Weights of a small transformer language model: 750M tokens.
Each number is 500 + 25 x the weight over its row's rms, rounded and kept within 0 to 999. Layers, rows and columns count from 0. Numbers have three digits each. The size before them is the row's rms in percent of the matrix's.

# down: layer 3 MLP down (transposed), 1152x320, rms 0.119, rows 202-301, columns 192-255
# up: layer 3 MLP up, 1152x320, rms 0.121, rows 203-302, columns 192-255
down202 093:489493511461525566493493483500490527515534465492521492476518525518511468478527500500480508488501498473530518509492502493482489475500526514497540524462483509515496504544516440502500505513482495
up203 101:486443486476454532532500524491510486535518519474517521494548484488503487511483453501493515500490470482479509497480456503534499497454485470515546490475469515513520495493463473462471483460489488
down203 104:509499520469506481491503492521465522519528499495521472504506490512496516507497497505520492522511542464474518528501527510482492493486501522525514491483453468489529463489490501481520493479497461
up204 094:533514545461515482539512538482445485511471535526541480505550528488518493437487499500498533460500490485459483461478443513518496517530546526468546525481519504518487539497517481489477521550427522
down204 089:466460483502530510533497494503497534510513494488455485480472495525473506524483483470471513522525542464517508534502497519512513507457484486544482451527503464532517507497508548488457524506532516
up205 111:491520541504502448500507477532507481511492550525500525494479499478481466468487509507462549538516460522557474487494558509466524503474471458483536454499511441506511508495511506517478492477450468
down205 107:473541500485483491494493502529534545515509481469475501483502515501503426513478514524478499500472488470491504533514520460487513506509500512487510478458499492497496537468502462525522517500535532
up206 098:490527510509453501524494501444514497490528533478491497521512506544501551465444479483457522537527465530506498483516504571475542518497501503510446493533502486474527496476560508480547487519464523
down206 092:481524501521498529486499540496497515530475514507504539479527497479511517492500506536530538481465523478499528485455504444490525466486478485475521518488482502479477476518495453520487497496496461
up207 112:476511565433519484524489526550508529552463461491518546498476512454508502509484499522492510523479523530506480474529501478505498479491457507512537529502516472469467527451475514497496539500559510
down207 111:520457505500496493444558472497524480501519490508482484508471486509464489489519484493494528488471543503517533536495477444508491460490537511528507493540524487544458480512492502530449520519502520
up208 105:483491516494522526485469492499505494522481522424503526521516490519479503455498516528484464562495475516484508516501521491494558515523498504513539465521458517503419493501520529473531487480490516
down208 101:507551515456519515520493499482511508508478548489475474532461564448511500515479495485481539536503509481541474497515505517517453442483492493497452500511493475467517493519486512511556461544512491
up209 093:524494445515524454507527535492546525519491511526503523540474482538510481474501525543505517529498501525484472519518469559476489468533511464476565496469478498509525531515522493490442500479492512
down209 099:495473461525459461498517481477519495513557459485508511504457519510456515453474465455451503455478540505480459482459496512482465529531479538489546493477443480514482508503485479492520514523528508
up210 095:490515477527506516480517486523495569504518513443531504480527471542489487531458511511467502526497489525532470533510465508482481521484484450458485534521460502492505487512500479477521499481498499
down210 098:494485507511476538502534477512482532491461531525520442532536488480477507505520512534538564504511422498510489483517522449509470533499513499536507524491496532520562501436528517486454514530524526
up211 097:527521482479506515460464468540498516512511486480487526513488497497493527474472520510474493506515513506492449524463476497491466490507470506484503523514546535476485535517488496522515505496455500
down211 104:474515472500505497481543475480582497448499496522506504534481514494488519527522495525483505494501481493475467497490479553522484522525459499530477476506487504465513466484530485464437480514498461
up212 097:539492509524461486501505487472481498471494491520489481505500478503486474484497460504488460459469503497484477496512490487516514493479463481461497527514481504536501520471498492537510443494494477
down212 083:547500459498509527496515498538513536480499487490489478482501547506491510516485505487498549490534471506507511514475487539481449532500524477512515483483527477448483518519495546503491551510503501
up213 099:451520498512508515490494516440470497439545479448482473495506526505520457519506504521497521467525476533481496505503516506480474531480522476499484477496482440494496506523455544482507514512555524
down213 102:541535542502521491484531501525477512474530500518458504482530458492521484475486511509494503575478503476478482515464485488510450507459483523533491507470475512467480487493534481534510472502547475
up214 099:481508508495546493507514503519447503510507474488488522474501470469492466517443543513504503494483482512470534501455500504480534487493533536522496478496539532509483530489491471489518482511530508
down214 104:473509491494460521501473485504501565488515493504474461553512554490498497578522492487496480511495465535504472538473485516494482494504485516489498497469495500440494491460518492529532528526477466
up215 095:484537476483501510524512494488465484527515453474480490530502502491501499501488491531522504505508494495530502517478509529472484550494506495505496517496467513468455495477563494487509493465524504
down215 095:495513476478538518496490443472506505532518511535458536537516449498510456489474450506516518493473515469486474509500533579509490464510494542483481535490536493484499488523496511498517497484518470
up216 098:500454515485536534503527504492489444519523462527451462474529518451499512518487503486498514553517499489506533530490480519526489488494479483491466521484490506476534460523516485510548522534491531
down216 092:507470486467497586507505521527511490510526502499525511538488569518477497473537540512504473521491474517493467473482469542484501510490482497498480513469497554501471490512476534538538469461523485
up217 095:458496515478496479506499474504474523513474475523517477503457473485458485485464466487541486492492479463535516514506512496489538510545529529504463476464516491527520491487490541448440516538487502
down217 091:497509534474483490537481528570468478503502442484526510482511504537512481506527489487514480517508471541469500554486510527516489524538501495506548516489483506503521461468502490487515452533535485
up218 093:484482482538430504484491510506505497505510445534481477458492479493496507488479461532496535482507492472530516496526511510477486494509489512464455495476493483493509501467507494489489536518519488
down218 101:527522483546474510499530499520482482479535558529520502490478478500521550506434452505484508527536530504521494481569533478522513507509509566533480499455506522471517489487480490483442497504566523
up219 102:479490469509520532492515556521485521518526508491510492520526479472517512491538459455533478499529498503516540521506488494503495495502561516475545473476494490520502499472469535492513533546497500
down219 096:520497504489491502488512493535470493514520501505501530528519518500472485472491525531498535478461516469473526496520478549554479515495504514463506449465507491487462471490517526521511446507570465
up220 095:462510521527496491526522494468480509505497451551504486538497509521523504501531533492553505458510487483543497513510493485483473518493495515449514486513490530520437490512494525480525497518505520
down220 089:530471499496539518503472503484502510480487476495517507478509496469446506485470471481512523513519510497473490521514506516477523502571498497512481512493508523508527508464527507501449520515473511
up221 101:466491500507508472530554523457472467519478527462486509472507474508520516548520446501548479476493496544431495514488482490502482534510496489510501502487497465520473507477455497527494475494512463
down221 099:516482438492515488528485455474482476512456526491498532531480490533491496497462476474490523532482520468481495531500502484491468505526488516491558450485469483518544493516485529493483470503524500
up222 100:535492498471516500492466516489536518457487515470522507527483509488463565461520507474493505506484494460536498554494478465538513500497508473480509513504469472494510457489486508482538505507546464
down222 107:571481513530454535508467491510479499499515462525499466478486493472552515513517505487543467518500491528462541467493491531459478473549495480528463488491539533452499520493510474526485524521519468
up223 096:512535487473505465480494500536455480527490431496489510497499501461518494484488535500508502486548497428481483473523481467510490486495550512501537472494477514529486512520504494553515517502470493
down223 090:544478510537487482452507508476507501465497518531522493558522485496483505507471474505496480527503468496531537535494492477492511522494430513563496488475521508455486500508511468488459510483519458
up224 098:489524485530484498527508506499515513502468499518507438478505503519458458489506463518490473572466483531476478487487494478516474486477541512523515516523523482475479481493509468526526530488497460
down224 100:499485502493517497517499483509518526468539487548489470470427505505502514470488500511529453503476513525498453563547490532467502481475514459492509476496458536514550536499456507516533481561508508
up225 100:528503480462530503485472540516450492455423500527505485530499472523475548498494464518523458525502444482551503502517501568504490489523501531523491489485517469498507482514498486513469525498483475
down225 106:519514512499520479528520495473535473525496516506518469503536491497504495502515534491515491524478506525514467495506480471504498497483462477522478533514462487438473453456479482490487464450503459
up226 097:527511506525513467465533522504518483473491526530459500487532477447482460504499475521500545505456527439482515535475501527492495515456520502479513482485502468471486469512481485508518486509541489
down226 108:508501487518494488495485478499489511494472497497510468548503530538533491542507489510540495484528506522525508477494486512461518509476506544506475464479522531570498534495457492523504514487513530
up227 101:463504493451465477510535519467498496508545500520530489500506473482530508537485515525530514484488484490475469459508517517474498470500532538491482502499502496468488527507510552505476506470500442
down227 097:492494508470512535452525516474489463482543461480494514523538491529486452499494517535524490533493508522486478468514495487538486521533536542493501467492501490491491521545559489501469510536506489
up228 100:492502450516497522490471462466548461463489521538529504524495463496467554510498505530535509499473558487490467468439475507490487485479483549529496503502518518530516508490508468509460480526490482
down228 106:567436498465513540513521522532535456515492504518510450519518495471495503516439490489496511437469525503470488553494492459509472512493512494526463490492474487468519473494518505477526501515529516
up229 103:473497509500471490520553471467461465496498486492524522506521474549536526516497473531532463477509537532489519471523522524470518515456535530508478494470512512456509501482513519485500502412507491
down229 105:550500502523539494444469481517506474535494485504468515533474548566503525506475503533501540518504471515480533478517483514554490538501505483493475493505508530512500471515511494452524507477461457
up230 101:511538500513504484486516540477521542498527503489494487509479483508489526563492492524523527521492485514473520541511514535530547493508509501475483542484496511513460480488479506508485460548459503
down230 103:522488517504505521510476551510464487521527482469496504498526514515515496504471524485489508486493497464495519474468502466516532462497486499491530542485529520527531435486487521520494525481525510
up231 104:473469490522498489480515535411501473516493502492468484462542464487474462470545481472480517494520536513528510503483504480511487452503494512509486538488506553516481469510504524503502456528498488
down231 096:527526459487505503521536509525500526540492470522486505521479534517473486536439493536456507525490467512498475513476503485513481533499510479480477448489497480507494493521439497528510503522526465
up232 094:506537497485497473433489457471520528495508517509513488530513537527552497501489491508451440545490477523507521533475489510479476466512473503499522483482465470450555529562483487500462510513475503
down232 098:538520490565518510509525534527464523485517503494507543466508487499499501530442535515516524485491472476525485542524501489466499520483525468527478506492518534522435504478493513521510524454492491
up233 094:506532485485538523480441492510497505525494495501490484478537515531497559461505513520520505493513530489495485479486497534527508480478516550518543504486441508511446552482503506460519516511558484
down233 091:493469541479508504567531501505519489471504483479475514521467505504478474499458513445509495518520443492517505478498507489523525512500474477451502478510516498450545500502511486522460487491458496
up234 096:548481450505506463554463498497504507549507537506513497494513496453515553521511505471537462540468515459496491492481541482501533479528492516458459509506517515511494504500478527552482524508499543
down234 101:498471507526519501493541500479463521513451527486477509499509487482519501488513463473465529514473527477474489488539542465527504499447514506506483541468514528525483487497496510490491511444508494
up235 098:489514530507502513509479516483468470510542503496481480514480448517490472486479488484521524526502490496473503468511484475476461482497494539471485533514490496532527488477512479437501506460500527
down235 103:472478510505503441481463462525514489480534474526517530501540494512473497487514498480496457521484515485523490510534494537516478524471515462493501504498516502451501579561485480479485491520473482
up236 099:527480469512532480524492504498477533528464433516471529475479533541449506455463518484513510452471471471489532498529559510501487469520515514513500539532512548546490491456543502481506487494544495
down236 104:531532494499505530480511530466470516508468475485494522530485479506496523484423499519481494509517488528494488521483522478500478527492491527445542519496481529489539497481500501471463468558450441
up237 098:506490440527534525473471444480500548478470510488512468494435492542493513457529543527490519560520534481494469520502495499506464487513534457481523484493471499489496493507482511473490523507529466
down237 104:512464472548513506529462507498504524492505485496492517530477507503522516520508468500496539478535529448496515465481493480468499466523478462512517456534509535479503475521483482505499494519503488
up238 093:457517460467495508443505555481502508488514501516467523460502501462480482509553483488488519521475468511508466477539533498482506502502488501498477525508502493494502544484491505508493485502517488
down238 094:515491505528497570505525455493514512528475529490465482454497529527509470474501527500434468518517510529470490497501518460467483475478485504465490492478529500467532476478529493508511489514465511
up239 103:486472466520568486499541492523476477503565506508510480503525444530510515500482507485500519474494456534454516525498481517447500468473499484482499488487444494547522459475455522489497474484499466
down239 106:450523502484444478484513520522460517513502529519520489488493468456510477516487468508519483507504491539473475480473509482486502514497511472494471467495528523477462500528481505468498489495478539
up240 093:524476536520488442513570468501545513488510502517480474496498465508496514478514494532445535494521534495470468471514503547460467484464488479520534468470472535482446498487516522440504529522519499
down240 092:467480480479509496461505473471480490479518468522472514504504494506507504519459490485479493486487444486520528507503533495525512541558516478487468558514477557499556502458497471503515505489529514
up241 097:442484486497537449494496510519469499489498491486468528545483495496508512497529515502488522488486461483492510535469560535497484481474500498504543506501478519448520488465531482456493515471454505
down241 095:541519491457498519515544498500510559501490482513509523448519463488504472532503497509494518471508471488528513477468485466549513494528504510520522502525518544505516525525455482538488454494495510
up242 094:495496530520466531477518510488483470527500551464467507531500489506527500492510516459506487537499469509499481483527494537526517489511463459484476514500499512497504426463485486454518515518498510
down242 099:512477507491496455541460507514513528466516495478482472479535522509504497509503490531509495500469516454506485501502499518472505495526560534521452481459523476482469523508530516526498515512532468
up243 102:495536514513498498510514477499486503479495440511510523465490510470481532455475463508495496504485425494517436512496457460500507533517499514478486541500511441445528499520493482527517508442542483
down243 091:489452506460468482504515498527510492486505495494498542529500487504479480503532530485503465444519509515511543479515477482512485504506450522479530459515468491495540461505490511492467448509504524
up244 098:518512515469509526493527448516479503487477473509502527511476464455468527529522530501487524489484508540468498500482513496501515545484515517499503486509517469507453530406479468478481515517531490
down244 090:524537505521506477501537506505510518502473492458486509520490504547513512496488511462482507497510489524536501489484530495553476542479496531489522469513477457543507463528504470520531493478485525
up245 105:497449489507487529503524480521484518498511496536502500503487494505557481471545515473485485525499492497501450501496485507466513476523512541520525458517490530504518481475462498484541523483529508
down245 098:485540493494467470472481522488473483432462504514487509523511528494513515480522479492463456517493506487483517470506518437453487571471523473517475466527509493465505520523509511540449445530466537
up246 092:526474531495492486481461484458505470531479487492482495482461472528511514473481524458498513462471514482514446487465481521442453505539542505464467468502475485509520478548491478496550453484503545
down246 091:502516481490520542524506511456498523479501476535489484531515510501519481460528476511516510489490503572462503474480504445517541504507478492491525489470511545486499500515527493508437517531519477
up247 104:478520492484509537479474468499473469492496530474476479500524524496509485495513522486506450471542477492496524519466542488478504536526456476514499481501467470507534479532487564462456491507482528
down247 106:532522460501509506498492483492559511450505471512478502492551436459509496506536473491521494479503472507496512524521462495482490518511500476467501520474537500461469492532478428534458486525496496
up248 102:504438556469517496484538502485521433511491477518524493507457490566510549490483500486446507521501486511512496543496486496521504502515446468523476518448559527490468520575524459490470460495500517
down248 104:459535494501524478481492496483508513496497497538538467515503492504464526513519493506529466491536479492475578474514563526545514481560518471516486469506471508470539525537498497490472502506482513
up249 095:524489480499479519504521515522488495470518515568522471495472508516476456479527553551519494520470564478488455497518512514524523481564472456528469509497505496453467504553519499486477501474482461
down249 097:495465519521516526473499438516473463512524477488518553450511492501478541503513502545475499468465433525494555469538447502469506528497482515530484500492552504487469519544508480515539507512519522
up250 108:465488513535470517486491524450527490516495511523476474449455491503516524496552529498481522509486543498498432475523524503513519495511490515536490525518484511486507521464511530510510530479502548
down250 111:508503490517499515516488504488524501497522475495504515489484498505490439515521466492457547523506541510517504512501483487520493467532477520523447482534476488517526488496484439487491534493493523
up251 104:442494519493494504507548474456482442506500501526466499486520492474534504486504527475501501487525503514510466509425497530496537527532463491526484478573522506563498496496491496480477509489502448
down251 104:477515508501502475518523533543491497520524447459519546453462551480510542504478522517505517506470529493454509464522493544471491457508476478518515485482521494493506507495489498473481514492514492
up252 098:493552499491481462469472462523521462499478498462493506460486523519518467500496477453462511553476538479494487475495502479517490531511493477503498502504490508508532498490486524474513490500501493
down252 098:517510559459498523498529488501474513449518497470527498528507511467510488485520489560532533494498444513515501481522479445490500512538490476471504508527477482537507496510464494470531510477494482
up253 098:499497490530496471529492503539489481523469496466462494505460494482487484454504493555505539485497498475457542487502478516480474498559486466495472553538483521528484498492488531488467491428549537
down253 098:492506487522497504522465526483509522483506516525531497482467529493486512438468514462529507550477516483485519496526498483489511471489511522509531496490526463488524553514483464498515542487520489
up254 102:511492512486538484472523467499458462511486467494521529462527477487503476541532505525525475546444502504485491561498506515509497532477520496476473487564456480485546485480529499527487524489517492
down254 100:539469487537500481539513466531532482543514526506505506514514465501521472559503531464506505513504504484542511522539493459482502476463476453500506479563477489489498518518515507490477504526511484
up255 112:482546501497503492492480522489475501523471540458464450487526508537509496486485501489560555520481519464518475480475511493504503487482494500503507511502498523528510488508492487475518508488489500
down255 107:472494520516468522465522485506466493513542466461519500475485523481523530476515504485490494506489515431505531488526444506520508502476481497533526498504516544479442509559483452501495525476503541
up256 098:518522481498457512494489528503515455508496529510506493488507470558543454565492535536462527494489479510483537530507520477479472514538508498511463489457495526497507513520523471518505552488516490
down256 093:462498552495473504518497507534465537528569519492536522519466472488486496469456492508497454522508476446505499432551492502459508524464494498489495489563510460506550503479501492517500494549482511
up257 096:489538511513489516486477515482476525462519497464517462527462502524550518526486452500511472515524483480542498480490453505550503485481523507504497484503471507519521489532488460483500451480476501
down257 100:478457511493556488546504465475503484476482472512528484499509532543528493498473539500454535501486538506470500544519475487501510472530511526513525543533494466538516521495516499530492467498502526
up258 094:470467518497508488494529460508504505502514494494534503502476508523464502535485486470436495525491470502500485494513522477503527522485500474526484496501511491543503521498527513554548515472479461
down258 097:551519480511502483472514475456505494522501499483493471482517497544472488510530485520499506495504552479479503543503497495550480529493476508496477498448448514470496527533520455480497463542494507
up259 101:476473503475504503498503479495492550482498488503504460483445535527469496446533492522517458476508508539522492455485492542536518513522499495514518458500545501448514475487438550468484456520503502
down259 094:495502479516479480494523490492482497507447478549493473478524542503492489552549500531468538484452510492523501457471497483504508498515502522455531502502478516516504492458515529500511509512513494
up260 102:531502510517511508530515506521521524475495475490488504522483487497491512507488501538522503488504455489497514481481492491493485470517460517513490487494490540458489515487511505501531505491536482
down260 093:494444516512503528489500522485495480533509512521536497497479504528485489497513510497478502519502522511521473525476498544481552513463476487472467490513533486529519497528521507488472541577520532
up261 094:521523504465478475497478496527488499478493482493467473508514499492485460516517526508477479488514516474482505519506475501515484492490497461508496503517525521506516529508482484515506520481509541
down261 094:459495515508557486533533477464502504511468516483470500495501465501501498500467520511469494508475480493482509522506530529505484515462537477549466482489527507461515497510492478488495471486508491
up262 097:549498461522500514502540509472492455524485488472510493488538512537519482522494519500488529500531469512495524475506490484491498478487541474522484495493486465500501447475544497471449513508514491
down262 098:433496526486509509497488436507515538517558492508511502474512497494487536492518510530491514517413516474514479503500494489512500531489472529467487502491456467488467529506496496512557492500490471
up263 098:478460537477555538467474504513495522488499485503515490477482458517507501488494528495427562571458498477528513505535542525493473476539518525523513488502506503535451511506513504551551493527488545
down263 104:499488545484493502503470449516480464515510479515507467515488503487494464520495525490508471553502475512529506487487420504531514488519524508513527498510552490457476523475459503550489528509464520
up264 099:496493507485534521476480445483412531482494485501488528452543487447494450537484470523482507551473510501471454497492507515501546472485531558486524515458469469514494492508499509531490514464479466
down264 099:523438513485477534496527521482519499479509516483503512508451467480519523555501492526527464518508518508541547497516497535491509523532469523509499507498541525490452463478483487474461524531462502
up265 106:500563514522521465467513480470497521487492469563483499496489494534455515509480538449472493495484495539493483514470548544482462488515485513514515529502474496481438514524558520494573491491504534
down265 102:478497544510505538511465496513474443535525490476520471487484473468518498463514510499495537565525506515461519515482487487497484534479535510451502474519499487530486521517495473510484466480443478
up266 105:532523507463496501517481464555517483493490486472500498478518460451514468555457522509526470504519505528483487468520481498517480484507495459490521508431535538507464482471466522535489505461484485
down266 101:512481485502461506483511484484511507494523555478450546496508459478512508560505503488508450495489501542525507508472506526465544493476486527501557517475541482540447548496508487505491518497545446
up267 099:488474513476510521452517525512523496513533492493523502462507567481540508511509524527485547461489485523510476492501500531473480448513513505503514488519517490512501468497541487510523520484498498
down267 096:499499501478441557507501473493478507449479506527453443487505505446545499517502518502496500483491546466510536447524507504494490532466484507497489498484524515518444477503473510487510481494516520
up268 103:493476519517479509461532509515501497538462483517466468466544512484485528485508496505505452524499529526474553493491539453511527489511467437492503500480490531488477481486479524495488509493531462
down268 102:522502493473525505523514514510484522507518460507546487522502515513490531496491497477475532478497531470516500516478467467528460520503479533487484470539477518515515507502559524494524531533525476
up269 128:494474523439511517511517574472472490478498473503537528505478472509496519463496506508493530506510501496469500535485545509499474461517550501477482496448497459498506474494491543467528524520510506
down269 109:473494527494500562500523553503534496506484506520557479491491493467500513512518502484503515502516502499496526440549472520506487516499493469484486511486516500530500507548480533501536519491455508
up270 106:547497487501496465521497500465520506507532514496531481526504472543507472447520493513510485494495470481499551519484501490500448482490451467519491521524555474497510523502482496506490479484512517
down270 106:486469506505503455497497486517508537507514461527522509511514502529429457517492539501487537470500491500431486512487481467489496502536517513508508486510524524514525485501524471507480530517510512
up271 094:528521492507468495455454508506546478494506549504495453523535472475511501537472493426502479531510508523448484486568527514486486507515514488529498489529535506471516478509509492501519508567499482
down271 098:491529508533465472549509487524513508504493487501479485494497460599515500504516496437512542504454481524506470506523481464488487460481509458493463527482513498527503501453541482501540510476509495
up272 098:490487495478501538540542465483465483491506493503457499519510498525512483530473521499464497508507541493549526499551530566496482514482479518527500458519529528507493487523500507541492499507507546
down272 096:512529494495539511513497522495519489517495498539499496499510522460532471472488460452483528486519497513453499506530503519490497511458498466483501486442467446458551541531427485505493538485466476
up273 105:541488529492466468477477511488497504517464512517474549474537517482428480526510516489495484513514471477511492523548448503492517496537494483503503557519516493524534470499496472500513534491514514
down273 102:529499447475502535494462521517482545495502466502496458487515514513545522546536518487439502475519478541484507514492465493535507526508521487497507537510492488493470471481526509572490505542523520
up274 099:465471500490538500478461501521518475544520467487476543528490459519475550494440519523493510493466517478492477487504516484509500493545523504483449488498471461495504486528509515513479487478490484
down274 108:490525461502513518520495452464513486468501520530443477504523546504530469494495488482472495504511496479485469477492510504541504476522486479521513494498502545489490477518517500517508491540504499
up275 102:532501484467513530520519495496485500490477518516518496482472519513530551517513473496535446506537469527493494520494522499504474553471473466486524500510520461508497523480463483477474456504466474
down275 098:488489468493530487506514517524492481523494467516487484518523521509522525500501519499438530521490536489539515489511499527530493466516527546492507477484488466479467475512504518480505525495532508
up276 091:463507514513480436462519538543469495513515477561468513517542506487472481497515508500485480473514517517521488538482494506481486497518502453471479526488505502509488505506444503528526540513493487
down276 094:534486523529527522508454518508516502454471517534501530486502493506498524497522488468516525485480514480530504462496472500476540522509542525473483513500504492497452532511531479514479497496512446
up277 101:554458547507511498549482486477482517513505518465484467498517512488493484535517482458489489514456548509539471552542481502521442525520513478515501504487490524475479500481521482461483534462458475
down277 097:464537534525505500522481515523489489493532547480518567491504514449512500457514453521504454445533499496527537508466479434480473491504498461534518498495528466457517525515520531544476479523497548
up278 092:495507518549501526494512487499513502503449506528492476431474485491485486526526500484501503508534451527517489469453489547462475485467491501481482482488488461560525466521476499457525512516455468
down278 096:527508463457530475499505504531507511526521506504494505480498467490432484466476529542499516487510547503505505499494530498520520544484480504498493473494466497518482470473467486500482502508511508
up279 096:497514548509504490551506504459500517473518515492510490500535428493521541469484526495532536491522467511488519445439519496532499524479501506521519502518476500460491499505473485512485502492467453
down279 103:503469514497478529469499500517501497487508506514498516515521500515497503492496458470539528493468507504494538535536538511479513511532491505465525492511477476527496455486529483496516509484458544
up280 105:479501523489536506485450494484460470505484526521490499486487538462468531475569511505511482539500480490505486482480494466523421529505520500508465511492494492486543559526497489501515529484504495
down280 097:503502510543489506428479522508493471510508514542510513471498477492526492506481493508485511496569516500526520523530512504451497497525473465489532502517535520492453503492507469509492514511549559
up281 108:442519505481508474479475483502520517530492486483480534553529505505484462516488536509509470492481482505541466504511534505499495513485507518500572450472481519509511478485476486513497469485493486
down281 102:491552492535497507527497540467475495511562517472483493450498474537514496496481522482493480529482498480479538445462527488539519493553494543518483528544522499483548492442517528508473541528505509
up282 103:510509478529525495460474490522497482518484493483504514454502478507455557500503517496493484508513526489511508500498502528516495469543508474485505480508484471531466487496512516487484470487497552
down282 096:592524488456474512513512514553468462467508538497480514489514512473518484471513511490509487486501509505490484503482478470490471491461490505465506512523487489489514496512514453500542489487475508
up283 096:473488489525489548509489532482431499514529528489488509506432408452536482501546499491458543504534497493458478498469492477466518491547524502501479485513520488532475475520511504482489530555505529
down283 094:495505471485461499488523553490513492460504482488501492484516506518478516518495503482511497516469482520524562523510485486462512529489487485499469463507517524463528489507533487474477482491546489
up284 096:532531524541467525495509547468485511509467488523501529481502456508497490493479458503526478516478523516523526500491468473530505479487483557524505476563525548485480513493490447547501495528515479
down284 094:475515457477538480471491491479498512531525512510483453499492509505515542460480553523484473491485518456473514541474500506489535553507512501489520542509510475496502521474505497501492508494503503
up285 095:518481495509508497522523493537483525478507442498540452476508523518504462476495499533527423511476428515461477539508537503467506538508511488481488447541510506488528502476509506489465510515538519
down285 090:474488527471544498542510477499506511486490506494493517445550513526529518498472489500470484521503454456503506515492485493472484513506487474504506494511494543503477499520485510479513505499500540
up286 104:517538487495513472519537476446519502486501484524465469506479503543541513464510515493526498501462539543512435513500494504503475557519501507530532511479465523499537477495504516525502503533495491
down286 109:534523494452515502470513511476459508510460528525505466542505514492568510527486524455480468550482556476459473551490547467487496489525495481522508503546514517542502543452478505488497448523489509
up287 106:467469472515487508494518465511547485459469503486511525520493516444525521532492543471530467522491508499501491509513505526455442520573457512509533507485499499476515487528471524476509484500554549
down287 105:506512545493505504484501513550480506472496498475477455492504466520492492517487515469519513446502517516478502508488513509438494516456510487490519491491520514497494529430503509484514504510517498
up288 101:522499499536505546492505517493455515457543487479522486547491503504486517469495507546513454475514505484510451497494489489486540492484459447501505490514472506497517516456509492460458518467488467
down288 105:468487495490491503461487481553486519499483532451463503448472564478451491483468500497494502510520524493506526492516477551463530496475460497464472510540521487453466464492530510532491486501488503
up289 105:501515486521512477509465498496486488520506490500490494533514512492507507518509462527484532518475531464492448486520430499486532501498495443512529491506505467507457492480514464454529501501481494
down289 112:566508523509478523530508503539487507546462509491538532506504502473484487449463524526534506512531481496490454514514476492475460533499515518494429497506537499531515492550491480563490485471574494
up290 101:535515494563478544497470534511518513544488495514503483497506504494476502495483512483503516474516527502510480474471465472487485477494495485494529491494511531528482467522503505477521491536498480
down290 101:500489520455520480486536466505510480485484455516493512510493512549488516541550513520504495520506469520535470560526525526469523516476472486547472516511482468530450506505523516454499503463521500
up291 096:538525531523475474525460494504461508526500524487481499490488477481472507523487490488479532476440487495529491533464511543524481485486475517544524455504495483531531503484491514510538506504475493
down291 103:561499561479485450510515472512485502469530525511519528489527507500537496531524490486495498511471498471490498537469530478497496498513494528478558569482487475485473503481539523479509485494476536
up292 102:475484488516491512543518489533492459487482472493545514455478499500508494457516482529495529478487472514532501526459484467494526521528521505478518491534505516477490550477479537539482482515503473
down292 097:496493549500488482539523516515481469503502532504538516511484498509505509487511504548500478544490500501502488488489490527512506475494472470517475512447478536471497439487519505513487455536523500
up293 100:491514498494446496464533462485484483513479495520497489513505513436544526451532522455523475537501502528454515544497532501541517551473494525521513493478487521465479490497498442529503481507465488
down293 095:494480516515520506490509528551537490518509497501486501473506497506502542526505502478511475462527517503525535495512495526475516500496493485482484591457490503567500486494515526519494436485491502
up294 090:570480495475515477476522474515480516488517498547440524513485537499513505542546481480520544511465543516508498471513490511527515489485500490496506450472499533490500530526534470492516481472475466
down294 099:467465519484491537487493515510513519500493505494527552522493516493522470491523496530492482551501440500542526538505471513535495520511503495486496495505496464512530489510521509507457492500532492
up295 099:495495511525492474504500517479506501528455549515491474477486492482496473499469537527510498484529484455512513471502508522493488559504465528498476511546505527472457489488539498510480473536492514
down295 102:561511532501491503450522463487541534518533520495522464499499513460514485493508504527480507517494518525491509477550521472522474446501545454501514523493468532565458513506483474573449529472501524
up296 095:509517529485517499512475496497517463463510506514502524507527486455496506479437465538540483471493493495504481534485504500432461497508490465538502462550498481511494500514532500512494514444528522
down296 090:487494501497479491530507550539521507528513533534509512500478483518484461534515527466499479541461476492461491522507482488487492502517465508467514463468488473535487459473499481504459502557509542
up297 097:507535517480480496504494505499547485538520493455506464497433491522468530503480499504483533502467502492506477555550476509487490520472517506503491565485437519509501492475498491446500529521496516
down297 104:464500504542466524526518491504554496522510526461499511475515497460454469523494473471511481500473465512521483500506492496465462529501476504495501509512523504536509484475529488469460509485433558
up298 102:496539529534467476457511504459550528532481526477497494508478512466505450525507503483547476508537485521459558512539470475495501501500504544472510480546467522522475521480474506534492486496498484
down298 098:516434467482508475513548501524497525525514512502497525503477473484480491505493503468480534504480501451528502452505499505466518496511491470493482461485506511503498488568476494491498495487496481
up299 105:476491495497472489508489503505502498492507481474519540470497513449509532463513488477494458512449508497535504545505464495504498530532527485515535502464442535455516514466472497459511530510536512
down299 104:553487474510482467499474495483481497482500507507511487481483453505474474551479498576484494506494507523515494514457531427504499514516479490489519497482507529512539490525499509512497486526509502
up300 083:512497499490464537487504512535485529504472503493503497487474519441494497507480481533511467485535485418514471459514504517510489514482530511483554492513491490516490400486522512496484528503487555
down300 086:461456491564454520520519498497483520488500518471463517488526538481483506494478478467561491489497531567468546516494462452483502507508496510488474487430482541506467470520495447492503460483518490
up301 088:487539514481555468492503512537534473489507501475502430539538486481507514512481474507484510501482491487482481481512487461515541495536527486522522529553494487507501511487517524485509481470485471
down301 091:476508503536473513484519478497474489528504486488489499519492461510517531504496514522552491465456510491514479519519489468517495528496460498478454424513491476470488501523529483506484494535497487
up302 094:478476488469526546503446514513556477480560492474472465528470458513482538535455516487532483493523495492476507500529511462491513451500546435546497545545482483480488518520507482514500515494497488